{
  "d_model": 96,
  "attn_scale": 0.177,
  "init_std_qkv": 0.0775,
  "init_std_o": 0.0,
  "lr": 0.00769,
  "grad_clip": 1.0,
  "doc_mask": false,
  "steps": 4419,
  "dataset": "wikipedia_en"
}
Each number is 128 + 24 x the weight over its row's rms, rounded and kept within 0 to 255. Layers, rows and columns count from 0. Numbers have three digits each. The size before them is the row's rms in percent of the matrix's.

# layer 5 MLP down (transposed), 320x96, rms 0.111, rows 37-70, columns 0-95
108:166121110181110132155105163115102111163153111163122137072171145126107148121153125124125156107092146100148086139118105145119093153128124144122094093067137137148141129105109157115139134115129094170114151150102085154121134125130119150171140107120126087099141111125161142132134149116176137109
095:189083143155125136104114118141148099158160157136090153136123140111145138092142125127127137125093123121117145135134153119132072115103100137117142182162088105118157119163147125140115178083137119091148102136140154108106099132160132119098141109170121130144106098113142096084145123154091147142
113:117101136124067082111095130092137146143139109139099140085180130117108128130175123139139143128156127112145159118102079113110119117121125125121146166133117157168180154117126187120144167093122140131136122145128133097139108133114091143131140104109116137113090089118160135151131151152109120186
082:126117133116152113132146106173107078086098104108105129087142106187138111126071136154121116117138120162124128172138152093136102154129121163166118168101124161083112104083145121125135123167143117149098148119138139132177141137112112117118157104125088155140163115126131144154125113109145149150
078:117132108131123163156154156097146141137104090148116145150143083157075140162119094167104161125113099134125099159125128122144092160191147148112143163094156134102077127086162143143104093114090125126122147146106121136143138114127112115121141100106163171136119134107110129145132128125146121079
087:166142126147138142120129125118123123137155142128101162096142135105096109130138088126078129167120122149155089128145114184119073156131156134127128115183127149129125103116125122153163101149072170144128118108126168107130101129119115098158106075104150149136102161120124161109084160127125149115
074:131157127110116140101154123151127107116122122157163163168114175101124129109143137110108135127107121088151113136132121121130118131111073091154078116178157101136170163120120099186088143114107125153179133153121174134124105123142124124110144159089130105093108129120080157143122130109137136106
115:191115134109112101102150171130092117121156069117134103118141128150141168112148161111112156168150141145169126077097157092129121162094124137085100147113128177150130144134121122168123091080099102103125152118134140153123104127099138133111113128125138166132147136106151143119135112113153116114
101:133169086139087070174097123088142127132083109121127094133145155133126128134103107152147102125108136114132164104142144131173165145180123125154118127151110144141116095106131168101115133149110110115093133131102163147135152127106114100150110123160129132140106134144104130125157162173083103169
093:127159136156125134124132123125142145106150121110106133101114108097133107170132114115097158177146144153130143153134130110152086121135139149119120129154089169111139089133126122116094095126104087133171152104149131161163123125126154090173100092120106182090104146112123110164135183085106109144
126:115131142110104139167077158107131120121160167160153105119134143129111155100171124108114147161131121160119141138160128132163130143119107079109136052104116127125142125134124107136093111115092128125122133130133128107110121156165125149086112117160109110154067153114140158140174094156169137111
085:100126112165142145150090118099111112127132114107157137140139112161118149129132151171126167126152109192125148133073117126159168135166100065128106105162173141084108128129113144109136124132105084108155149125150152105160127139133138102122095158136142122114142104097145093131141093142122113097
113:174140069170084098113157102102151147166144100132146123106118137144129129146101171161115136101138131087201140129118102096139119138131136131110137163125138115129083105116102145122168151147135131102120125145100159143154114139131111126135108091093144115077132109165138148116110126120164105143
089:136162119097140122111135159140086117111092112173116158158103109149119110134037131160109116121123163114093111129126085105138103149160156146152076146147154163107120124114114098156113140133148113139119137148153143157129131107106138103116162117151133171120140135147157088147130149108095107115
078:142123141173121099098122138102136157133142132140113106109139110123115149111104080131128189125151121144154118157114148153112108178153120103131141149112121127092131090118117113135094147136098123122109193098128094128129168140085173094124122112148078109125142173160162122101157149142094140145
084:079112158161119126140171096134160174125100118128126135152194105137116104121095162160102137154126099143139149169146151120129107118132088116145122190111104148095099115072127124094123140128112101106158151103115144125146144113083128090115152146145115160145138146118133108117140095151127134122
105:152116168119125135144115132111118146108066098105105167122132119143134115109163110141120140097145121145094126118113112172107148169106162098131146124122135130133120113176144102130119117103110108127072175157138161154122133122140145098137108139193157086159135120105152170123152102134082102110
073:108133122142119121129155141134174153138084147127104135123128127159111123132073090179097174135145097141124093136126138096138119139179147144095162147128128147092107120107109130071096115108120157127136184117114132129158151122123178102105153122150110137151153136107155096111130140134076109111
097:132125119123083151149149133155101093112140145150066128112130072123090127109149110173122140106153139138139116157081101118093097156125107135113071171142135112130132150143105124134150147085121127130129099098151149132143124107173126144151165085124143139140116158141145148151160098102132151165
081:160120126177124108135166102160161164101109105120116133129138139153111169128102084145071131141149120143126077115108138130138112143151128105091128087144157162121076086137149144125126150141103159141120157142125110121141109097065143095131108140164093123135117122123136143148147119126183114126
081:089141107136140124104141135142138127149130144123118093157107132183153134144031150152132134153090146141124095143138123149141137165141135147148155164139081152125114118113094123089111099144118100170127169150146146118148132116109138114112135106147087132123126083139133091123105169117117152093
118:103112153086127138093142140163116142124148166142112104129157131102160141140132180083156137136190087125139122131157108111116117091084166164089172127108125143117142184138120102078141115142128138131146090095155116140127117133114125111142128125143148151089100100145134102132100097115123147137
101:139143129127132080153082134102090139141156148157109107062176175114092125141166114156121111137140107119160147127130099160134099136122149123087097144144138125132145143125094176078164104097136099098114127132133154138098118147138117142141132123099112120103097144143177163132110126152148124144
108:124143117138165101090173177113101078090155140110126168113146164117144122116169137110100108117136131177121125142084114141128152101079174149124120137138152115146148113157103153130149127117122123142111074071129132093133138141151146135124099154139143117164148122101134124133107076105118131139
106:105122122147121084153115101129130078104109133170118130120116137152126093118183131115145128171081113098128137179093145127153126148103093110162107131113138143158127128141090134140140166110131142161139117164129129145111127144178119114167111162140132095115124078126112117144134128147098174074
098:153095095112106130097134132080119141117138142112138108124122101157121131162134100149108151123125129134188112161122136166118104121120110148150162096097091165121110101113102117121120137111111162153148137132168123120135149165102112133106148094147133112127047127167177161110158162116123135157
102:126126113153176135121112148129134090152123091142125139150124131120163153069128118141141103148073148173096142066102123069124125127138161104137127098147137119125133148144135130119123158116156109103143086133138120179106098186181126110136143130114130148159153104125119120113137103140099131158
091:139167118131100120101100106160148113137139117110117115137147160161101104126095082117130149132127117165104143189118163109118120119101177127097137112161144148103131148093096103092111147119134086114147142135097132158140163144127170118135077080178148116160125139135118102140157125123149112153
092:132110123097137111129156151141108118130134094141062172135167158114125123128081111121119138116114128137076137156139141126166120140150115138100159126130159113092123078108149148102142101102134153103139156152120073115141129119159149088113179157156098152147114120139155136107119179144089125124
089:117123087118132123142121127123133085145119110126135093127126115100136132142057149131131120164123148147097149126134146127097128153124157085135126175125133194136125125055128134100104153160120086168144167136155168170113132134132101091127123132100131147156145078161140117112140111121152123130
101:166098106114106096091152113099106139118119082138129138131136141139140149123111126138131151122118135113110116150151177166158108113120140145127106133122199154149105104114088098137135143128106137153071150140140151129121109130133137149153115105089115072126142170093133121168111183100139167101
110:139101163079119114107137107116122118130136107127158147101125147144120171151167132138096131132140132101101134114108099126126149172122134126110072121103129166112095096099127104117163134145142160108151142108131127172150113113118129143091118136061104160149109107140184170112151152121155177142
115:136132100095068132196129142103190110164132140128152124071102108128128130097114154139149125151147121142112140087136114121130138143117149128140108104171108134104109126124114130129150126150139120083164134101125130131123138181193114119082129132141105132139099108171137124135118156112082145128
084:146116144142154044131076127124152151148115121127114109129130155183160152084108128105128111146135093094131093126149136125168127123127129123099112189136081161128122107135130106110154135118110142148114131124135126171150117104087156079153108096170131134153149148104145130123136149135115111149
# layer 5 MLP up, 320x96, rms 0.214, rows 38-71, columns 0-95
098:172116117113102149119152135132102163136127124157106162118116132108105135119138132136123124071080139156090071076114138147165159132093153151095154116154151149144135144111162095170091129166159168094115133127124112110142148158128099112128147146110083105140112094152148158125127139141131122111
106:182149125135145181138103134118094158106130142161136120162092149090152126116141091155104117053132148100116127112160090124116133146109185112128091123130147145116121134123164130126103153154150112081123100120120113128073123138165137138106125118125178120139126127153133117115100158136157101125
098:127153127121108166110119161126110152157130125145122150172105137091144106149134122161099088148119111100144128101132144134067113167128131164139128126115074108107170136118129110143146138128115121105132105137151108077183100147135122075172148159161068113135149128148114112134152116150152136132
089:157129139113189155162126151078142090108145118106137139133160139149091134140139139079128112106086101128105148106139102121136133164170156161132132116114091124126164155157184125145119124147128139099114103149092151149165114093111118122162162136098138114095144091124137107159102128114138112098
082:121111121125137132147118178117138116081149154120104104139139106154141156137098162119139084115145101096153105114119136129139091110133114139156077133097128123136108164137190108164144111136109132097142123106137134122111150105167156102170105164078129115103131156142139087187122099146115118096
077:095109141129136113126162115100133144142096136083171103140142133147125127143135120138169160134152093173165094149108134126157119187137167128094134160131117134095107119129100123116143096117117131128093161079167080137145182094126137138141118163147107160148150089114145116125102140105108139123
111:101147120088132149142126131146103136144103158102137173161133122122100134137085167156094094111126167134073087114109108124140087154151178150158149126114153128061144144134120123115157166123139157156124124134153110144125129144120115110130105149114140070150124133161148141109098121142080123122
102:103154144154133139112139103173147137086119102110185123101137119153149144166154097155116084122168142108137119130122143122131128090147153144128102106156133142128099103142130076118144171068117129154117120169112097105125164122142104119101175135086104133164100145099152121129116153132114100132
097:178162113142140115131159142163152136090102142152105088151126159085122114149107129168112133143120160115124109097142122122113154121100088117123128137118128130117119093153154144113093153156175120118172121116145132109166139077137157135144159120114129117144108095158077165084103142090130129161
119:111127090144110127130124115135080154156128117098180128125135114168136083114085112140164117133134114137113124126168175119132109176121127130116150147117151143132126093146140132117116092138125118116132155155161159100092194128111127098116131115153116148102143121154062127104088147164132176131
093:136124105092133115076095082166129100161124121095106126189090149097109129145128138120124084127098116157092145089163131149117138122109107119128131164136132156114145110156143127118138135134162140117145119124114109128164121131142167146158153132125111085147131065144111153112119154176093116094
110:145177113122139121116152105143081111166173108154108179128150113115091142124094112117123141171150130121145132129136102117118192147116131110149135116115093148156130115147120085139129095174099140111130113145110109109113149158135128095092123151093167144094165120120149122075127113112170126111
090:135144167144153143114161165084137124082117132100119143133106183111136094125160101096149172102155125101088128124096148155174159143147175145113095101147114100155120133140167115172117131108141084106141130119137165157130102117119116117144140128121115104140114110118109080132155132111101098124
093:150154103141146157159119172136113150092106142147142124098123151178152172137131104141102110100151138093106129110105127133127115152153113179132165131105123119107129141116135135152089137081160139123084091097150126146111143093137081103113079166127103153131121162141089156149130122138093137108
093:131131124130128164144142151125132167116125111128105126128181137143106118124110137149131128175116124118100127164140114106150108137085166097144142154124107095130131129086128133155121101139157154135124086137088126177088105163118102163118117164170102071109145129083113117114158095094139167164
096:117130103130151162122159176136107128149168101116120133127132090125139126168095150100108170087123111129162109116117145168083134110161136126124107127153092148120165125149159131133129128172101127086134111142111143163147127140109128128182122119153117117117102174119168131152104080094097087117
102:135105125158131095129135113143100103146134130149119096149133108145162114107139111054148114099129089144116104137105080154126143108163148109145140139144133133145145150117153127149114126089133160101134165103112168112092160130128127192097128128071162176106128151124146165111144151127097120122
096:103146128100114125087104123117118110103098118133148140155141143114127125159152139106118156123134086137144139136104159080095146126117137107162164135063116127155154137086143056150127171126150113134110141154121157142129143161091130142158111150142125131097177135132157104081138125171151112148
090:118153142082155104136146128085118136122110136129125141149093120104112126129147115141124119115124132126164081112076164130150093118125108147147191088129170122128134128189113120129137136150085151155103134130121154105079156147152150099136139160101120174133126122146131176128084126083134135145
102:107112138095143138142160102108135129172145129135129104155106133136123129114121149099150099091143155163123114153099100132156112101103148106136145107121154126105165156188166130146166140141100133201081135118106147096118140143141115158112099120132096145098094091150143162133107137130081137147
106:139154100111150118124104120160141103107155132114156133146103128104164152090135144112100132148179150127129126136131104140096106130097104095165137188138123163086117102151135099125105153142131120170097096127081115101123118163093148120098134168113124125184121146178110122114100132150122146159
099:135154155088104159143105142098167149131096119139130153135139152118151125115140118140136102163155127119090138122129101117134114114123124104152133100133120140171130103148098146159141118150098123082097140141071066110095173104130141134158151101154150142153147143148087104143131113136061111159
099:123117135122091087121136172139124113130128112142081126105111123140129161108068108140105100133105168140133133114140122089145138103166108138170087147104151159164098131135155142153147093135104146113152127109142122143146168171132100188127140099165080097120135111105142172137137132132145144108
100:140110092116145127101119095146141154141084099143144132153110140145101140136146114125129072113111162141124074137185145089089112125140113147116097140120098154091108119132182142102134172084173158145102172137099138141113119141101180139134126109149109120103149132103146123154108140127123138127
088:123090096103109166134109086138121149102187085107106119116131125156150126125130120147108140070131145119090135146161126128152182109128087133173086126125129127115164128152105112046114146166148159116121142122149148123140114098154129115105143113139122154107129160122099142138136153143140135148
097:122111109135162138099163112120121162146168158135156135128147132146143100126081128092133116124103140144145135153121153073120098104165100150089131152155081142136112159139169152092101099110139134130171090158153138082119111116149096161143090129171135160113139104136119108104134124102119119155
093:144182191162091164137121120189140107100144118114144123116109136129107143088142165120132117137093097121145155132150150098163166108126099114135112122134137134106116140066116154076086105133175139131106121152158106152146137125128119126162110113149115093117122150132112165127127112125111126158
093:100142152117110143084122112132081140146122120092122102164099174101116131121101143142105098115132136163110125150127160085118134113059135127145147108149116124080158128161120132124137164110147148118104099142118111155150151172158152158147124142145122140134104109170111189146153141149084127116
100:133122143120129071096146100197117117172142085179194103152072138117100119098154124136129143137177139133108120160115143129104142152127150140127105118154103112124146129111118140157141118069112121113111116125113141112144153127131147125122147136157111106152142148085165126087138099144128122126
099:153108134107113070142116143163109072178164125156126089131150096130130175143133116119116138099108122139131089116121138088141155140171119171143126120122134157117148134138173087145116173109119156070130120181165140108113115114120136128129133102107119113119161102155118149113124144132123094118
093:108102141125093158111140148172135126097132122140190125116143109117117153162108101106125135153089124102046139103153140129105157108118157134118113126085092149143082168150139141113119108115134121134123152151116167156132159123110141121091085144126079149146120113141157133171129163124135131130
111:159134124125172132112159075096134144102147060138144165134167171110115105132121142104129138120129109128117124104100109084138095112111154137155138164152173157110073151131094122113123137100140112087118152138135128130129147123142129170105142121121133118148143093131152133077125104093169159135
089:126159120132088130148131116096109148132114150125101105133142102134199140120133128109118151121157149125108096128095175132148141089148137116113111119147163153130163148149063108076077133106115108121149111143134140094122112126148086130123124141121124163151096170134107129142079143140107181137
111:139150136093130168153161108128100143166112139134142115152124129117112124137083087138150132164149160151149138102155106092127150085127123080063161118108108130125124131127115119155110146123193100125150115120134102139123158132167143105117106155147098169089127175148088143107112137105129110136